{"n_layer": 10, "d_model": 128, "n_head": 2, "n_kv_head": 2, "head_dim": 64, "d_mlp": 320, "vocab_size": 1024, "activation": "swiglu", "norm": "rmsnorm", "norm_place": "pre", "norm_eps": 1e-06, "positions": "learned", "qk_norm": false, "attn_scale": 0.125, "bias": "none", "tie_embeddings": true, "parallel_block": false, "init": "uniform", "init_std_qkv": 0.0524, "init_std_o": 0.0117, "init_std_up": 0.0524, "init_std_down": 0.00741, "optimizer": "soap_variant", "lr": 0.00749, "beta1": 0.95, "beta2": 0.95, "weight_decay": 0.04, "lr_head": 0.00759, "grad_clip": 1.0, "warmup_steps": 200, "schedule": "wsd", "decay_fraction": 0.95, "decay_shape": "linear", "final_lr_fraction": 0.0, "batch_tokens": [16384, 32768], "seq_len": 768, "doc_mask": true, "train_tokens": 122800000, "steps": 5154, "dataset": "wikipedia_en"}
Each number is 128 + 24 x the weight over its row's rms, rounded and kept within 0 to 255. Layers, rows and columns count from 0. Numbers have three digits each. The size before them is the row's rms in percent of the matrix's.

# layer 4 MLP up, 320x128, rms 0.241, rows 136-150, columns 0-63
097:155110123118183089124147135100128112150136144166103152118179109146104130110074087156143122130095166152117158127138150127127112087138098159151092141095129128112161125124113123102147108152110151
107:141161141143156164170145100163133135108085128155136091141117118115143128122123096150154108121161147103119132118091087087154141141130113092165122114123126136128157085109186156126089087113129113
114:180127127100150167117137119120101152143158131127153141140140121142120121116144132100138132146140141131121145130118130103091159131138138091135129129160178129110060097108141118113108131147157125
096:168164115093162103118112099126101162088118165107158104133101139143139144120150118132135093160116132083132106102157146151126142125119117080123137101119142122164124166141106144109143154124175135
090:165183154152109135129072114149145105131131118131160110157112121119166120116146129126106130078136126122128094140147161075121146163144130116133162100113128174118125133158135108151102128123165102
106:188099128136165134140114150105088130139120120119136105128075114158127130099138159085123106172076144131127072125094137169067105145112165128123129141131109130128111079140105114164100147151118090
100:119138123154135123112086149117176111126118187144127098121106142066082118114097109158154085123143126121102137149128119114126128095162086135145173135118121104146146179082109130143118121096129102
097:181116106131108151122098138146088146076143099136143128140115168097143112155123157108113146143134131130152143129161155118101143185110117097143103159100108165121128126122124097142109147097138124
119:140149158126141104165147149126110114076111143152155101126112164106117127107125147112139133112175141160151120144136090118107097137119142082135099147168126115152121117119081148158146115172127123
102:125118144128155114128129126136065134115053153162113094161110080089155128113120119139169137119158147138123123128075161125098122133130128114110134151145121113122152136150066131139123131124118090
108:074164120153134112106134111147115153144121138120165119158149148094134117150136094136145118132106096126120148139130144105103099109097121168130136127141163198168133105087107105125058108074133153
087:165102114112135158159068134126118119106135140109140106164145132111110114087147127162095079092155152133108128153114180142100110112151122148114085133123127141124117113106119093144176163098131116
101:132153116120087122155117118118101107122084182115149132092158171111101113128124150087146167102110085133155157131120118133105094125101159170132117099147127127137132115185129157151118099121134168
106:117117161097107192141137177110137142165148137139116129160175118157120146125145106121130124108119117114152131154121171174102141141135121141140128163103141164157136133104121121149151108113126131
102:159103128145089129141125121092158163144111111151190120175139145114119168138107125179133154159133161082097145126130132162083152119143162133155123131130137128151107097104138104140109090104117150
# layer 4 MLP down (transposed), 320x128, rms 0.217, rows 136-149, columns 0-63
096:184139090131117123140134154116101133112129103169154071079095143101122115108119119172135108121108150171106140125154147104125139134082136072130132130144134125124180150170133135134134143118162134
087:118128117130107116099088147119107092121125132119099152116145144108078115136122121131125134125138120152135142085162136160119119109133144144129146134113123119128125141130118141110184185127121112
110:138137136162126110160094143160145076121115121145126143148136122096139147150103107131121112140145089172117106139091134133110093118084123147106116132138103141135151134144154082153119124110148130
103:129132136176144127110115082143140151081089118090121138135167139154105122149127082123128117175181101156142111112105128128102130132120093099138141122124085102103134153092116102128145127144116124
100:141118117125125117105135128123109113119129164120145178147112103112099164124157158153086094121150115096156157116134094112118161119105164169108106114146155105135148142155092155126109151139098135
097:158101151113148132153148115148111125114132150100100133077121127097108116148122160158140129105162068084144107173148123109177136123093068097134102144111140142114167135152141095086115097124131137
102:100131120138151133116154100146149125138145121095143138149157118155150113151108117129177167103165100163106128142168137149114102118152126133174138120143081102122115088063091114085144126167147112
098:098149149150147115171134125195146095109135119140159147116122114119109065167192155128105168097108155158149133162101166121154146124109120169133100129129171146171129110154139150132130128136096115
111:134126141110128112079140108121119114180130149130152108152113088113105178131130140150164153131147108139132133132101118101100117141177166166154132137149126136151123166125139114123136120129114144
101:082135089116127142143114137141101125167112129123103162101161152127115134165114109148137083119146128143138132171135133186132114126080131134125121173114146100111110131122168130117122150119125113
100:172137141153170087092119127113121097105143130072130137117161146145141117150119143103151146136087147124125133106131136149161147125133104129147089119119097138117122126127153097163142164119086086
098:105123138108110116141141172132131157113130166115103116118122094139087133119129124136045129117146139122097106141154165082129140150095155065167153126115121151122156119136088118137110103086117147
103:129137142132170115151160106156126142141134144111185142120129163156163133075142138111125096185192132118083136127146078099131105112142104126117162126124113177126129121083124162143170129146159126
104:124075115128150145142102128150106149120150183142126099136134184112123130142123136136113099096100117122131136141111116155158164091175087103138125087109140087112161127099127107104153151130119148
# layer 4 MLP gate, 320x128, rms 0.245, rows 137-150, columns 0-63
091:131096156160122102105075183111146086145144120128156118131119140147135140152111145111102118150115104109129112125155180141126099159180114103164105162159125104133122155086168114126142100118077096
109:100109102095156144131131101142131136084113138130113099136126106127158098132077175186125089119135151125118127119057090142148129175128139147115121112135103141158145144120104109095153160147146147
102:123102117120069181118114127108110078229131115144112138138136134156143161099131158125117150066136140134125128151102155138160136119134162121111108135116117113114117111116145144106100094152135137
099:145099141121145123140124096168131124158142068089141122162119151109119105146160123140112135130145112137133133134113092107126150153126105091138155125130123103093122118135180169157150112100166115
104:161119119146139152159100144156157114114139130082141139103171090117119138148097137118101129127097089130122142094146123138134102130090141144138155108068135119125088161125121127132110163096131098
100:187115134167131122114072130169126170158153137163135133131151177135122138095130113132112168142142147131141112118158176084115129138129131101122159109132085126106148090124144155100122136204156131
086:133136116127118140146169127130143153170067161094128134090150097136086134140148118133109118126126105128147105159126126149149116134128109166141141118108118092109143117180082139128115138160088134
119:091142102135172108113112173169124131126141122134156171149144153095109155106126116108096127116148118082138135120118150110131130158100121176129105140146155180127121110129148093143142158131144143
100:143126100114121144157153107096140097127158102124154151093167151184129120147130109116118152118120121153162149121117083090128153158132103132139131169133104162132099128103162141109093136105110148
104:134163145112133154150101100149152098153110188151186133106149131132143139141144114141093099151077157118105133143151119094149176133139081166125098135075084096128149153122159095161161125144122116
093:143134143177140143139097141150136128163167108130096167117134168124132098110147102163116103113106110126137134102108157143108132153135119136128129125119127150173097145102125099123136170153116163
093:120129136115145156128132129153146098103098163120145132140137102108087135157150168091093139116116118123165126081109112103132154147099157135160130123134147121091100150096129108123154121084149157
102:109138141105112136119171144103142128129114101123113115131109133105132159150146085064114163179125119105123112140151109122144173125141143122099157071100119139126145183138170132149109163110150114
107:130144116106148160113118131174112122133137116092111136100072134110129088117111149116102146113133131085172133107084137105121114105113135093095158125149113179114137102114096150083101145101157146